{
  "num_key_value_heads": 9,
  "norm_place": "pre",
  "positions": "learned",
  "init_std_up": 0.017,
  "learning_rate": 0.00926,
  "lr_mult_down": 2.0,
  "lr_head": 0.00402,
  "schedule": "wsd",
  "final_lr_fraction": 0.0,
  "doc_mask": true,
  "train_tokens": 582900000,
  "dataset": "wikipedia_en"
}
Each number is 500 + 40 x the weight over its row's rms, rounded and kept within 0 to 999. Layers, rows and columns count from 0. Numbers have three digits each. The size before them is the row's rms in percent of the matrix's.

# down: layer 4 MLP down (transposed), 2880x576, rms 0.12, rows 317-385, columns 288-383
# up: layer 4 MLP up, 2880x576, rms 0.128, rows 318-386, columns 288-383
down317 088:554533460484478533554465477537459577464448509478583500446526553469547547475556472509556444523487478507494537486488520528472595453534511458514546520475458475429517501492462489480526481462534490546430539445515440527472525453493415482475498501531495548500489538504479576493528455482496479497
up318 108:476473509474461537519499497502454460560537506523554499545498485420543451517521483505591554512570458487521501500568509467542505453531519517442465471556502490468452462461509537462526484533507505587491534518468414519552551483470534386468541517441462481537510505450455547524515417454530512521
down318 103:496470556422456525506555539536427527536537541542566477503495543532472449440460578499562539507459522441483522465476460517523475505517471564464466469447479514530493456544487486485425487488472495443494473480435536526537430560555468443440536535547464564525468522457515537565551441505471504456
up319 093:567451480487539498452536471537491482472571436520504497496508480465530552533525523453525503480508423458393530466552491532516545494524460448503512496459466501483468505460453525466477509455511531513477501574508531456503452532462476442528573490513508524528507479529545430471476495591529525458
down319 087:553486548501562454613544533489568465527420497562580506492469536519598504506517513518495534544539463590482512508439466460512457400520509467461523520466445530499540530495497490491533435538500483521493531513466527527466512422453492465434482529417456445513465461525469525540529542449634499480
up320 094:487525539543535461447536538481517487496441467464497488441488539566500508449448492508573506458482541513524493528542529519570544498485462448469457494538454435476528531513525459460499473588518453515410502459510517534469468494469477404537530451509421505450519597470455562522506518561456504491
down320 093:525522561493444596432477550493525537484531495510524504541501462514528465466500514474432530486468517442508533508425498481507582530492539556492493527554511485434571538514563504496463509523477482461580454495502553453584513525481461514489589522484602484439511476570503501520497432527489517488
up321 095:540428466493467511443455510464502501530465555423508495488513546468566491539502493445542520491440526536460548478513531550470509369490533452443487447473484472404491457555475514486467496521506485467448492588489466485418480472511519515460539555513514419416475551507444507533519544510495527425
down321 094:496478518472538572432502428445505533377518533444467421466475489525466517525501498414473523392549495484488538537485511487487525542476503512474489535534453518486480598439515524515530531432528516469490526495481477517456535457564552571476504571469592428523533521481470479459445539548559517512
up322 099:547487513509547531482554564508511495536529449500468480476428571529470524507519502460523450489468486467476556537519517504545457497548512472513516441581450546494416469462549585515501469460492540517547498489507508520549539460569528588528492495606471512518461465487480426542504542510469491471
down322 098:407551535545533518500541466434499573503518436435501500530475499568435453434510446499569582489519497535531519512517534479525522480528526527472549508441549439493396494490520438547470403547515507468581446389468503513506459414437553547561523543526492482525444494525475433488460480454539591481
up323 103:514526521499459451509533531492508555528534592552569478495535552514502582470534456455366498489474501463565560511503479542462517497516475521474465452524468523556482438529428529540495532513488481483449513445514595501465437498505536574476443518476582510486448489535522537511528501512543537490
down323 101:498517496522476463489492456502504440543485501500458544563522522459570423485524484459513504523495552459479453497453485468488537516528505452486438544524449541460544531551530530455536520437522508476526518514530481475524461466476491486455482488536543566569517543496455428550452486455525553384
up324 094:513462495508544463569479520530539514472439530523499503522548506524482545469526500495565607526581546549548483486481504495515494514558482479478472492490534545513504448496507518556516562524490496527481423491470461494486505546486545484494489562537524465549529525556443461461532540474466517476
down324 091:514507498486562491462463474443542528448498474465463508475439546599552537511487481521452465437499493491487540532426499564515480512517471483497523555552558520460560528515501522477459516496519502523494457519475478498448434513474471484485559482478529539508522463514595527514555454490511511480
up325 107:532433565502536524421478488501538546492508430489504535476491479472561441488569507490488490541489536544498460523570478443486532548462480460422471521528512511440444528514496486524487511568493396533566462555462432496514462556504472498500475556566534498460500512421489560384503503562474512459
down325 104:527566511439516444489525505497536518492491516449487478457488488532545464484472553511393572485499548561490561568474466501484584566434520520541562472558569489468513495506589491466503493487470459515509422506515515523484436491518539531462495466520533587512455494481487437450544462522538566503
up326 103:460578568446517479488469487529505483442508519527465489553486475469488535570531507514470579490568446488510479516540517516506497457467433450504476540604496481562472407462478505475581475483457480514533490494464444563513529488517485587490534538514468575462483517543454461404484448495472514583
down326 103:558479422517515538443485478517496463472456489410588513549439527480510522491495487443505417441477568484467477467529489508560513414455477510518495484469480439446521467446526527512444508500501526505565492479483512455573532493538590555397428522496435537515536476452500491485509480421423442423
up327 095:474513449503483532496588545497510499501455503469551456497514518425511517447511560533569523522515542492555506449486470451497461562596413566487445493531416531428427528478504498466486554549545464536545477546462475525562528511512525475557496517502514524465530518563491536505504490493473468502
down327 088:441515468503487508564508518548589548513560462536460517486516433466516463486535480512563494453542496497507500481494433541435500543507532522493561472453463516486448462506565507536517546468588475466504502467529512508537435519539538510504540531510468455537542445556468459493507542471548547481
up328 105:492507502503451492470494499516490486509538481471492445502492528493453473426527456502494596482525501518550450474541472573446533523439555446517506536531494570487505499504457479498479466494474492538457532487543523443464472491557441498491465496473511553504502466572468499528491453537521511445
down328 107:396549556458508498488538468483610525465479439520531520434440502511499493506558471452463504510539525508462505458537572538511516382492465478461523472570464482551474519488504536566463477455482528573511484567500580512565410506518507490541475515470522433551494420545438563558491474503486511562
up329 105:474456544417496496505607524484550502513519526529446459470603470516534535479464507514429533519523505500547470507581546447472497540513506551504472560578490557491436443498484481537479517494499490461562553517481606532464484526474457462438503462481523451526568498547437497523477554509462546512
down329 116:540559484518508475540488535587525497511537494490508478414512505521437482512472494476439537551522492483549547532538578531463433556494569520471444559485603491502567554500507556554492418484456510527487527566465449548614498569543493502488516556529472533579445488501529464508429432452475451489
up330 100:509462528544505566500477450484452482507507507533526440556465484488501586472520498493513493499529564549552491513509546499383516515586478424459555526485494477507433596522623553469453435530565542516465490508509476555479500508458485435568532528495509432454559534523493530465478533428455486452
down330 095:478546528535475550527467531519499423477512479519510542532527550491555496495392427530488528494517477589458433476519488487503524535556522504546495481543416571483425479427458534500520535506516456497496463492538480507454523537610509541531421520472523563469465574445483455541542378477536505454
up331 092:531486505477484501505480493434510529556584525463514539404512447446429538458568523493558466591510489482458489512472501489528458533509522459520427464477451453445508506499503505472467476545471487533517518562438554483449512522557486469583493495462586586447552522468527456494477471520452533575
down331 092:456568550511479531565512477519511428499400458472419470526428479461550553444501551491485511513528520515495481537481462453563461515492541501495501510505538472481523502528494543512518560572500507458489486472584552437483491520493506531474475421503487457501494467497470544494469491472534534475
up332 094:502507412549548455492496456520536462549479508553487518493446574466502554544450502505512535482457578464444446503475496482590450554464556529459458467531542436496561495506499510514481441510478442487510578470473489497566548530502478595445550452478527437441521520481530511495541549404484442497
down332 098:527477428493463518434453475498513452594515512496514512523499466484498531534472445442513490440503504507502473459426528498471505500538537442445463525539493460466486562515565477482503539554526506489481475547543530469596467466457468557494484438566501493469531501463552486494458422527581520554
up333 099:547484475478419484480518509442456470462474538420463554544461547535464497439525465483541507499508565555509511423541529454432460527469504473486494544451411403470499567442500469553449532493555436503488507473534537483440497493496509461537561491565528426554503507506490508494550475489517542427
down333 102:522471567555517519496483522449561511534526517527500527470508491455469526460490483503476514499513438469568458559424525493431508407507562536489540420509512515442519520455459532476456540492507559555508461482493502491457494560564492529533529453456525476482510540478538443514479476529514527461
up334 085:562494477524568483490509527472509521557505498575493478492535504561471525470506536489523517537503484525555551445470550477469578505444433503511443529427524446434442534542484493490511462500376483461517522563562486479438487517544458481445529483473494475531525458535530520494498428541472467516
down334 079:544438512496476479518481620518488463468402529485529546532403411515486417497532450457494487445533445477559518484630505447527521521495472544564482461531424469506480483485546531508583506533536509566482510476492526515523508392494533486527517431475518468506499522465534445522435482426566505499
up335 114:610544448535523520524554439480472530470509566508460501426491501482500474519390520456482507586475520486529504547523504457462586443415568527492509445450478474486530511526523443464441454604466501494462472467501490483416538476458479529470529517512533495553518536489448459439484441488425567544
down335 112:454527499525516590494607511474524489454461438433486420465500526487484508475472460522478513492484524545502494473490513464469530500504507561476502558483471525532444487436511461537469517513476438526466486478535395545510529439475539460487524514500539475528509469466456466542550504469544576538
up336 101:546516528523491564567552495522512424539555482535472453454472464513523549479501473486505517510483560432544530444582538545497532423451513535501520477509506526516502548538522419500559459503350485546536463533492487462533530472475492451426436568477455497490461476509467453394485490508467544512
down336 100:506504472447462528497536486515471487489501467498558496489500478556502491469511507558476506523517506473452471466497507478507533585547496528522486496527562547590494600523490469623440482534471530475520521550492546514510517574505517463492537582544408519544489447564406530511538458475479473479
up337 100:515441491462580401490548443538461510501518470515537475553499492501448538500433474440504511442523498536517440505571516522482423514484502465529532457492534520495477515485501524471494522546461528532460487454454512499474524488532443498513577499445503484466557484462499523519511526500513462415
down337 102:528479495479570520526510447423536433516482523483500500473521531502452491430478477523583477484563470540554554525462515528471510409573507436492581439500449499543549513460535465482500586534565511506459426500567532532448471484492522539384478482522451494499481453520499498529557407540474484484
up338 082:520485530462546452526493525442493535597410523472489542513523521527485557427536454517528537471491501448511467502501488534474476492521428517493514480547531492569479519452512503548560495526463526550518435536514489461512419580511498473449509479523479537514506514459435528521508461478511481506
down338 081:591521521500470492525507528441508500576534456484543530515481537569506510514462487451505459536459529476405554475455458536518464519510527531460584479532511543506501486515505490463539494488534488507504569520492489493492518440477410493500491470499512487477463503484518487535506599529509513517
up339 095:478507467482473463392525466543501528468480473559512511527371451479531554503494479450517510523547528544534506519449505476461472564520496592415509410548492505483531479512551460445578479463506482515461471492500486483482547404399473493479514498415525517513503448483497430606496484484539541544
down339 100:471532473569491461510536518507517490478479475461462520539531493450505555562500436516477485525462469489560412453484485522504533540465477559471529540424473530442545564492489505464501491523480520507540491465532461494569451562462527533439423448487507468510515413454506581475506543470491545463
up340 096:457461470532457474577484497439516529555446496530477500471452481521482543502514505476468607488502505558537507523468475478573453494535470461516516457493550540467429545533528520413534523446536502516547508519480504558522487508480502437580542549485574460469489476494478534451516511466544521538
down340 097:491562456493457470489478517465519523524545552646485485496503459493431518448560482623532460472591532572547496434507459510496449541453439495501510459505429469506509491468576488447454501516519467523527479489518414540551430524544480496528416518529538492566493493454485483553492468521488508517
up341 102:486556468541527467472605444473496477479479538473536502496462492483513514446493489524452524491558584473425529507476476497552498573501487487501517453470394499515507456421495492457518416526487501524534525507482549428456466455521475517508492504521493512469527518462458384503563532534528526497
down341 103:514455536501546531549518493526411429483443520486445512483482460513599476529414420430398473507498563511520465497503487428431437480585569405545493512515468526473462465533543462555454442444571489543478547495511579530480527473469492531490476486460486424453486505541578462527554507499450460390
up342 102:504466500470494557469575484554431496491506509482497434504474460493458516451509447469504459437557500536472566546485462526505476515502420515498484467473476571456469491517516478483503488525477463488459546545479558509572502498485494522523527564473521409487474487511478551608514500504538481505
down342 100:402556446475522477456503543525534492545474464523482436437511519469513546514533521437515484506480504477482469481579479467495516516561569564486486501536468475538456592518473577500518567511517471496525468506531566527494548498538521525528522527587531479485518526492481496563458485459556512474
up343 105:461472551500491410501564559583434484476512480474500502473514448525498503507528486450480466387474473508533515461519521495597507490517437535471468489538521490467562534526513517476511483453518579498543442501527534415530506459553478492528556512456471491542502482434471520466514435540556463583
down343 109:511491542478477463443507524565566555485545558491499590592493514458463473508456449447487521483548433473524546588509377474415446470476528502560507458521523452467480436411448496504536530462463524466480480471500493527438505543478465500479537474504431507410477492459495541443503564502480519460
up344 097:437482470454496502554516492427477561443489512497486468498463525478421507490586494484527565502507568414493512508470477517519564553499541454477509511494479529530479484541522507526503567544502513496499485538442565451476516491483486476435453518560443485378489481512509531506488485535477547468
down344 093:459557539494563524549424584491549547507482493481563555549454493540555544509511487556516457494413504533496508503447460572444480545555541489470512439516501509537506495535472482501453510508548517481473544515472454452537500492483483516492472527399500488513539500496510513583496596553406472520
up345 106:511478510505542499538511548507517470513500455492516484600501518543506484557486484470482599493463544498523515505493533475545553472476494529533545532454500466558573474524529469478453491501498525558530521510489454544508469502465517558501498486555481527513506573569485527554549422496429523504
down345 101:445532505540470514503488517448473596539471501480495545555458482443454563531522488510569491517517569546481533442466592479467485504466549524483510548531482561492514488510539424489517500513459526505473469477484451490445514423523508493557523493458542445514497465498455464532523497482450488591
up346 101:528487519494491513446458533469539496469506468457470467461524508496476557495506453518502455521466574474503513522485558585480403478523504533507493522506534506523439522485510462562501544474512534493492559478585492491506554486465600545553501446482549510560516463494486532466536475521448492505
down346 097:496547496523485453568471438504529497490517506513543515463532491453577517564466487538525500471381539451550491491503492471586479583498471570521501441542489530537468506552576516547488482470442468450548420483474514435510490545466466460608481509452500424580478493428557558554483537551556471550
up347 102:480486540488549481538518482500465441547471500531500586489516530510481498531536458451534476539551459425548505489513498491453485504517519539546499503478554504537459493546464506511516555527470498480474528494505505482487484462403461403451533507438487367493481495486522493573461471525478562465
down347 101:536558533466500496550506548529504477472482509517540496440550586449489450523483497522483422506515479552505459592454529507516520509524562537588532550511525513511530514521433484497469534658517430512515490578465522549496480484538406476494499480558500447470499508505489447393434486514483548535
up348 103:505487507490496537457486460539517522470474519552465470437495499553486511536483432438506510556515429547520520535469474481496522507519439520580524460501530404416474515453510526467466446518479525440505504519493455537528519485486476543495475434475562482473567507474483523539527510470419560570
down348 103:521485544453454442523473554506505515575483504537462549527483517486510415503540446484475523517485429449509580483531526536478463542462547489490494516513572462496487519467558486433545518534554509468485499491496446593489450469467491489493520465526564483429453527529554537483571552522546512541
up349 106:556499495482477444487500407530530495506449457524564511560500549503554497501531503546484407519533547532472511483504558465587518563464485485570504482576464470531447528479475431492450505468520437547531447502498478489524445518484474448530578472482530451528500486498497545447481482482504538546
down349 111:506473462467513507555450496493493511492506492476465494467560521463468543520540559470573448419517489505571551495504524519549554552461443503452431516433467505433485535544526405559488522492426489451463440450466422453548488556447506538557460501429536568505482423517507516522519472486519480504
up350 105:544460508495504513507486483493476431488506462491490487491496483544499568479547471476439508485479420449487496562481485508458620546501433518514514518499522529458557537511488497544454502482511514526490524517436520496481517447504480506546487523488613502505503573499570495588484502403451422482
down350 104:442468496468510499489556519468478489491486517539460473500436507495526434488520488411436483452472469538511484535515419426581443477507513451534566527563553493446453471558495479479467466507477515494462485451513537484508387463517489464471487469535449489500444528486531492456431512431446488475
up351 099:497523441496556505534528518494530514545471483528499510505492492514533509551535532438470471456469402424439494477449549440496507505507524569462464466538441468491487498472451509511502512549463537585550480493498454487546451512438533546497546395543492521560508495503484496444488512475537430500
down351 097:521592516529501530476563454566517518534477461526498522497494582484506471520506509507482537452484479470502463583569486516493519561511479528429501592492558434548503402512442520535503553480586516505522558510417474436487564504463524589480478462511495515481528474416505453550544544570571483545
up352 108:562529472526515466503519452431468507492477513454521478472500426470491487497513444581539456472498546517541459461470463577513512521544506489444565530492534519531451495585554415416555525448510474492556546522494460462536521453455564499475506484450547445496572449425508467482507528483477478535
down352 105:479504506602490492529495481468411452548491495400545466456529487537513497464503536529565500449473503457540483465432588537486463422443523481410561514489552511510560548499493565463500514484449469494547463526556458481483588544538468444503472468467525476532598503506428472427430550468482473446
up353 096:455474592482469552460491481502445475491520455492555470535482530508457423428533514492514559507504628493476521519503537452569464497480488511435477500534475522536451523517489569537533498454467486495454483498485533572425425484452447520510580576528506483491479569461459480500503466495552518505
down353 094:456436520505446456500534513536464474521452512478506503448508555442550564488472550533484498452574473509466524496460517424535470574551535523572457510507528488600545562430507471508435576479503567476517527524542439510520446512476522458506546443489516534510524475522502535481487451495494516545
up354 105:557508520485486578482449539450504526531510540502550495485459550550465489525514472489425497515469444493513577510476498562519549463510549516410479506493512474537461461477470500466483494512503468469397483545477450541594467475510494486433499483460449454510447426540455500492509517503490522476
down354 098:530464454507483450552547547519461535510498499494549522510536483586454438454480529435581537455491470507511482497514530471558427507551569506556528469499503494481556554556481562496506552506483462470467435540565494572473426508543557582424445463470463542513519462505494471424439475586528488451
up355 099:512444454511524483454450470460490488503527517531474489454496479426522476465566488489473557557481455462580479567472535430508508473503466473433550464453516531528555533531438478454557507491497483526547477487517511471434453531504516511475532518396531498540508543507567444582501484540517464510
down355 096:532498487519535457570481473468498497547571541529559532515477424485527453486482504506514512556471546504513548491496453473403547554463468477505480468573525522501502499476521462453511466534489494530445520546489544485505490524470561436514504506532451480434533404494486491515485523471464468546
up356 097:475460474467570508435525546446535498471463501462539464507486457494528559462423541472506482500526517533515414426574491457581505495466511495480532448463469422498547512539472506482486503618516473512538526505495481382539481531498504474493443472508511482530468452487450448501466523484578572560
down356 103:484474467564567533574478509473499497498455500453489466527476510478498527484544526481436482520553448522513523500479460469522519498476443492525491506505553497465547574501512507593546466451573516424462445545467476422482487525477482503473521505458441545556556501474559500461510466482504506455
up357 101:473518449441524480454445510436462454490501438528485494527499463481451402472534532493489541491487559550524489536484469444531461492497560497535497570485561552533552521576464491499532513421494541539518479587463409499483510470563529442530512512532503524527492537516520478471454500477508497516
down357 101:465506481468495546512529467540503421515477501529484546548383470459486490543562520531518522568496453489528576443491555537492459528513506520483518501526543414537482530504601435512497487494393527481576470524549499552477522545473491463426482508428488500580448474460534462489507491559571481553
up358 102:480523569558455532577506516520514511470523449432480525457495438486487588545560463597520504489520501542489450502443512527544466440506577456474476484390476508507492562520426507469466475539518520508470407469443440515489555531533513482453515486489550498469514524595438499585482465461481583498
down358 104:479498497503568463486477519455488504511502512547490537455511511490553540564525587452537506455527498488616478548383496520526472488454545505481466488526516512461559526585392572471503444501518564499510436479500485547449510482428543536487548511462507519402508524498480493488490530510557503475
up359 090:506481454503493519529484544450495472482489529497476488415491519428460480511510454483530470515591507477411503530412531481466405473538469466525445446541443510556423462464534494499529493480514517492545491508460562507499454515552558476553433468487477499520588504507419520533518527542538550527
down359 092:453547416520492508534488524516537441502485535499484466457514471443489552509493550495511512476514565453536543424493416537549547474530512567507464517561528499432495467469492429537448549537486526500516481512547547501490485505541483516404404501441537540573575522494508474521528526462577453554
up360 114:498478544502496562491533534449443509515506454493519508492550471489462510486444454526458430452500494393443441573536482437478458464454500447549538493473476549449502501536512553485591588446533459486510518515469498469567519493521519484509538453544483486479579514551466546497583434523562518497
down360 117:495551480540418564437545460464493482514452473499472460523537482493576457464422488482572431555547578435490465570494522468563525491434579447557540479455531444521518529478549487473536464571437496437523478509478508464462546559499467560533406532522526518524469501470503585481419558606514529480
up361 095:486508439477511561542501440472476471462526525471450510473488510510472600489478450491523516460565533489561499461563487533564487482444511524494489523464540540580476426451562416465475495506529460420558480459525425493455487535522523457477503530527529494487566581505541505524505521462481576475
down361 097:467585543568427504513491533496465409440479492467424489540452532549544440526508520511535407526510403545545448483524492532528497458530514522470536494504484582468534475509529577498439500547517497520487534509504465569453542502480448466547544515469427506521440504502499462480524466506521439419
up362 110:537473508486488475554524473499468472445533500478540557549520488512470480502509526515530475465530506463529507525504529433502451518495495556483552532500526524467452510449494454487475527588537461578536526545517435461517482510512483466473444536468480438439517467486586474484559510464466464586
down362 111:540535497477451465520531481503550514466503495494463431504487573492491497530435424519449461477522449519508482482544465489504538517505561533545500451503537426497476461622466424441551591453542466467567490489552441505491523502520522456505513498516423541505520472499503497486450501539566536481
up363 089:476457569493459511510450406482578461589521545510551468491512504529478541472449535524486547439515495533514527484605528480443469472485503449518466556522467507510479417475474486498503473469530504454508567470518486512436449496574567471446455451492519497484460528502446530528500521469453540421
down363 092:427434433480414503502469461521501481478446519478483525505420457490556504490534483445469492509564527611495501458470531503555503497508473471470526476478540456449502511493522492483480466545480484465550462564546476562488516537508517543492495452526488562496508493420516518469523448551507529537
up364 083:523514425484514449520492408472466576561582503482504479518488468547411452544412523549480392483474537438584507443499473527498504528506515442485583529528506569492518479537495493565580503473577479524560537454452467554507447502503525502431528464465481500458479556501517483459541481534503506516
down364 081:453535508462549516461469492542478470449459463469528440533507545469504636484518480562449480445511465488487459568516537512527491453442515478527499509515500434506444517481468475483431496533548448463473495529474494525518546547531585459470517493455535492482557546496494394516537460426470533512
up365 096:487533402522489483470520496495532491542418499451514431530501562504518482418515518450541598541450489492505542413522465520486498463441566482463535530533552406540515550401542494448533511524480548476478471480454507465439467484494497501469379503479481523501472511533495526441547483452506551426
down365 093:524556532407505602564536523512463504468503450523527506530484583469516502550468517562537502500501484514460552462495507483501479542528462542523507458494497477473499504550466515534553505380478441498494458558535522532491489487428467519488533478535491465501536496549482523440535525483511496452
up366 104:521431505555502482475513539527478506502506460496546440538525482459476480472509474461572534511500581481523465560534496508465423500512445550555511446532470526557465492533515419415526496580447502516562505472401468519569497485448435513480514549572382486582525468530488466497502469534474540508
down366 102:511574503435449546442534494477482501539486580482514495503501483516492500481405500529524472515488516448546475521499462523493522451448550484481468460495536461460515499486532532464518423466461533487571455457503485475522557493518490512474509579500543482564405355505491577465482492569521498454
up367 099:456502538482438439614547423514485494452532485520464526529450516504494566472517510512563535547523475452418545528535563527547508490518506556503491480518536528531413479472444441541432510524487507396518527549423472480514442469520492450525455463515504548535560433536470523583484526481532502480
down367 097:480516493465498519454507444552528500564481596468550449519510502448485412490463500455496506460475501461539552498557496550481510532467488511464513519447510471522557479480550461457503513500488543430485494506542505482463539474549512494466537507523490477471511472496493488578517445502543491448
up368 100:510486484447566512506459520438480513471554525532506470514482546431520492450490515527577555451457559536424482479540466466477486505524492528556529527482490485557482415466413509510472441497544482509458585482526492486468545545464489543431517525545537406496502540502490558461528519525487545449
down368 092:528508501488528515495524546494541557537519549447556498503545491431468474602518472467472532541504519513448500509531569518466495453506512511533591482537529398494513546419489505455503511462524547454442448540551454523595441510568548575530492533521541523543426454483555502546508541583456503566
up369 101:626557545509473403473532479472437443427469475488525529499512520507489519523525467543520519524494554548494527534554482514496528518466449437508484524505539491536511404442479461470470438479522458506521478542488529552490520511482473533572480510494431499555516542511502544471506544454473491503
down369 099:419436485465497483484527517498462498516523496495450547560511471483489568518476537500443501496527453475540496482436572456426539465498502548505500474498412540473504451466471505494440472473454478506593452507542548480455487431487485505499556458469479574467445534531521518488530506468574528518
up370 095:546432518486489456434424494493439503499540521470505504478526558445501466453388511519385492514556611536537533516510533458526462540443542544488501457486412482469410458509449422502533488470494513535469523501436457532474550443547451422494490493461474514508482509505542482434549510456560489510
down370 094:392511484544524499475505538541438502507459503522503473527513472454562521516520503467502527586590462507503426492507525452422489474445520480423538521655546540472508547555423505414524548483477509475568525506502496527538437491451544418488434465534529487485544470461494462631544493504440530570
up371 105:583555491508519492533496496518537519495484509503552468500478520528557549471561462496494505497488469528433508495502528464502528443473503513535478545516506468505476554508484609489575518460485565448573480513504546552498423533489540496504508499526520412518493498522519497434529456524518454475
down371 098:523515530495448467495511515522510462498548474509471464499536460576531479531483501494467509487550498540502489429453517523507517494497562484478504491476540508477523510496474547516523593526481487456516485485462527510518471563485474500466505544449490530490479502445556503509492444553514482517
up372 119:422565451576483486446450512503479441523520519539556552527465550525499502484491494480519542508509523580441483446493502498593498408540503458567475436511531401594476538481431553548507514534463505476533507379485545631491513520438547480433582482528512490432537463496468488528529540490492503533
down372 122:469456482425487484584579489489449548518448497537481484534537479499455512498460566527441474557552534490543547503481444504472501587491433438518471537479497558539516522463618404499451423446577509485483545485463524478462526479529501489489434438511532473507473452500558502481521537498506501514
up373 096:517406535523475513536538471510512485447472454550515587458468491526493507563527462500531487522493500566521456432528482500569490488473501541523533519537513476501378462438587535493427486425508485507485477567537546476481492497478473516552544560424561477448469471470500458540483397464496522584
down373 095:523528520435494455514539498538501554487477525530553473469441577543548416462513517571530465479449545497558527569558496585514488510449503543513475509543513545494404461604477444411505499436506486476542513427449511470528571538528495482591503421521469537530523465483479524520512491482577458525
up374 095:476476515527489471425529526506533483518491540444565501457507537514510505484484451537491482558462539464519469498513526465487447506439454467504513511539442541546472512531425494440470448538419580423470481529585482479511495481484555515480491532553427474529475479483516510534488507495440467536
down374 099:523548515524456545471443516576529589455472582484467482481454533463487461488505444569491472526452420524523505498502443481540526468497484497541520482450486598499469449607522468562564542455547466527547532408514435494448558541499521512485520462483479408492476501514502474584497571495530427495
up375 105:481424505520502523477492537469486524520426454521506550549474501520506499502525455562411508433458484545441499488472468496495470530507446597458518466554498504535470516462481473488445484411411467512463492508493503445461524507526447511493495515467487508538449533560479521524537532510527507502
down375 108:510492569508431530444485559461480478577520456510576447567472436596474497518503529505491555498505536520485507603532432497495546511450567470509502479512494536533502441488493412520515505402477508544487432541517477451473465515533542418542531498488471451466493558452563420588509461508597512506
up376 104:475560432493458514436518500528496467472457414569477506519574561486504518498521518467504518556463554494503489478477530491459536467598486470464477485489553523572554518510457487491455428476474490483431563469526468487522550471528420467440504516549453423525490555520520515557525483468412541526
down376 100:532532481518512467432514535496485439477464551559503453474581524476529551491512476526458516492435500527571510481495491507473498569459546460463516486518525483497580456514548489487525494524583464469478464495536510465514468507559386547452497511530501500497493449452496479474509397496517478496
up377 102:487493511516547508511591501482474497488523402500508488540464488526455426508551462472443471530573560507505510521422483510464509439514582485460548531516512557477498453508425483510516430528573487513512481552471511490467478517477468513476564523481536473505550556509446502497540542550509549476
down377 103:559532529523440499474381488520562450547503593564436501476531535465465519502490520493531502433537543451569489484452536559524492470462503434462479467496506515491454553490488526559493508441481474561527448500567517448568535416560461470497509504529547569478548452430530466514480522455446533442
up378 107:454550580436474560463442550476510470484546533505480498531519479546538454532464438397555516538484506516475522546544453555506446489558462488488528464565551510509535458495522450469523542490548568511467561490469527482495456512474537482588520518482458533471490533488533505522476556534537505524
down378 102:592483509480516597467548514516530503464513502454507426495514460497456433472542479515472455525427495430504499484513528518506474561508507444489502462486484503552468515499518436508561507470461521511584501529484494475538534514490454472522489507514559538538498443518455521492484468489418504467
up379 104:465394478504531541534504486504495441466476453548461474536464438472574488579501457472411446502542533486484512496503538534533576484518512462560461460409458487438527500506556488481475518453500510532540513487586472476505486541520538436481524488489524576540540510474454533467503462519562542576
down379 107:464502514532438493536417467498468521465569458459493542527454472469483502425542491519504501489489506552499515528566536540503455487463543420526583506489511522517478433538537474544445573478456425464479497507449549481557487526465531530440469506496502468490566452435482501515511499491455542491
up380 094:411492509534483507559462544503480501495505474585524398505480515489490447515510535516548485450496579481547487504555456552485457521481517541423499507485474502491507518548472468525483564529534502474514486639434512499490447474491523470486501470498521462428505424483435553507475524414503538504
down380 096:447489465512484482493496500468494485494521526532464570505484559490440452581512450505451539415514453513482544464508564573492494560504475497476515431558484498552549406523500456512406514489555451516484541538539461552524515447535492466445480466532508487424508440467517469474448456494542499519
up381 115:472497468514474461470456462446522491460550500435419518492494454537545464514465526529473477512477531488503477560533492514503513503536466571459443466516470474444500462509474562588454520486492446548440535432548504448480437480484490533478513502461521492491560505451429501495491494459554525479
down381 121:452518467529562473470534505464478527511507572463483515443474556535445466574526509504580465484556547441433504453553509540466531479479496454513518476527473478510491540487471486573513501519505497511447490447451596492441528511508451531558522612491453438559452469499566509493498597539467518520
up382 094:541494451485495556429559417556459483487455531493459510444507510546467441460519522524502503498505471513406487439517468459519486482505460509484461536562486450521443562471449470483507544546402469464516492545517488486519450473465483554444555416467523498514534518453535531469554468539511432518
down382 095:533451488518481513492502515505502473521542472522499544467501514547536541440462527503585445481476492537531583460517541515494511505481532477539485508529466485553475481581546553462570547473513451472551404498574419481525489548508476480528416504527458524483477421522443468551480527497533485496
up383 103:453475509486468454531524481437607494577442504462514521497519495531488542471457492509519506506523517549499460507477540494527586543500522601454528509505482535439541458483478546504527484454435495482464535545537558499461446494473559463500520569530457498495465547485484436484494490549442518508
down383 101:568548476441559550479427467559473476513461488474465527479456501491443460501482491517499465507471576470520502531563490504456540529532427478522515522499553550517538467524540545592483465544514517543457561454487559502453542540523463518554448440476451519513481477503538491598439488540572564559
up384 112:521470498546503460487422519544498564486439501512462517465506421577508517436472457504594515513549546460465469477517465465551498563525531434454490487480492474499437524516524405506547534581526527486457564534485471487466501531456477437541480520548487549529493435533462537498500512493444495515
down384 111:489517536471442513521566494558512502480437511477487514435557458589556526499559617475504541489496500548549486519469466527505535516453512428406461526430521480446563533541550538489500493505576462464435541485525512449475500475582536425492436492541508473478481544508449541481437477523525546505
up385 101:557545465514528532453550547528524536505479469562417511519529425522510514470467478465506550553468500490537474583531424538439513459485544459487514500567441507508532552541460403518450500469532502501540477516515478465528549476457553511507500501548522483504474452537557504592469535423521500486
down385 099:557406481490556549478553448566485448506527540485435468540507502463532536474453533502513540458482493452503450452488511547531536476587481492500511526505531482484416532516536424532418497474526474451465464469445489502503513480521557538576481442440539503527507508545488526542501526539570463466
up386 080:442525538424528534503593606510541490432488519507458520519415480489490448532504550499602488489513502489627496480548516453446507498474467497550463491491507493443430463568533504471458503447462559502496444522491550471428456571488513456534532491563545501512544480514565525404553473526501421556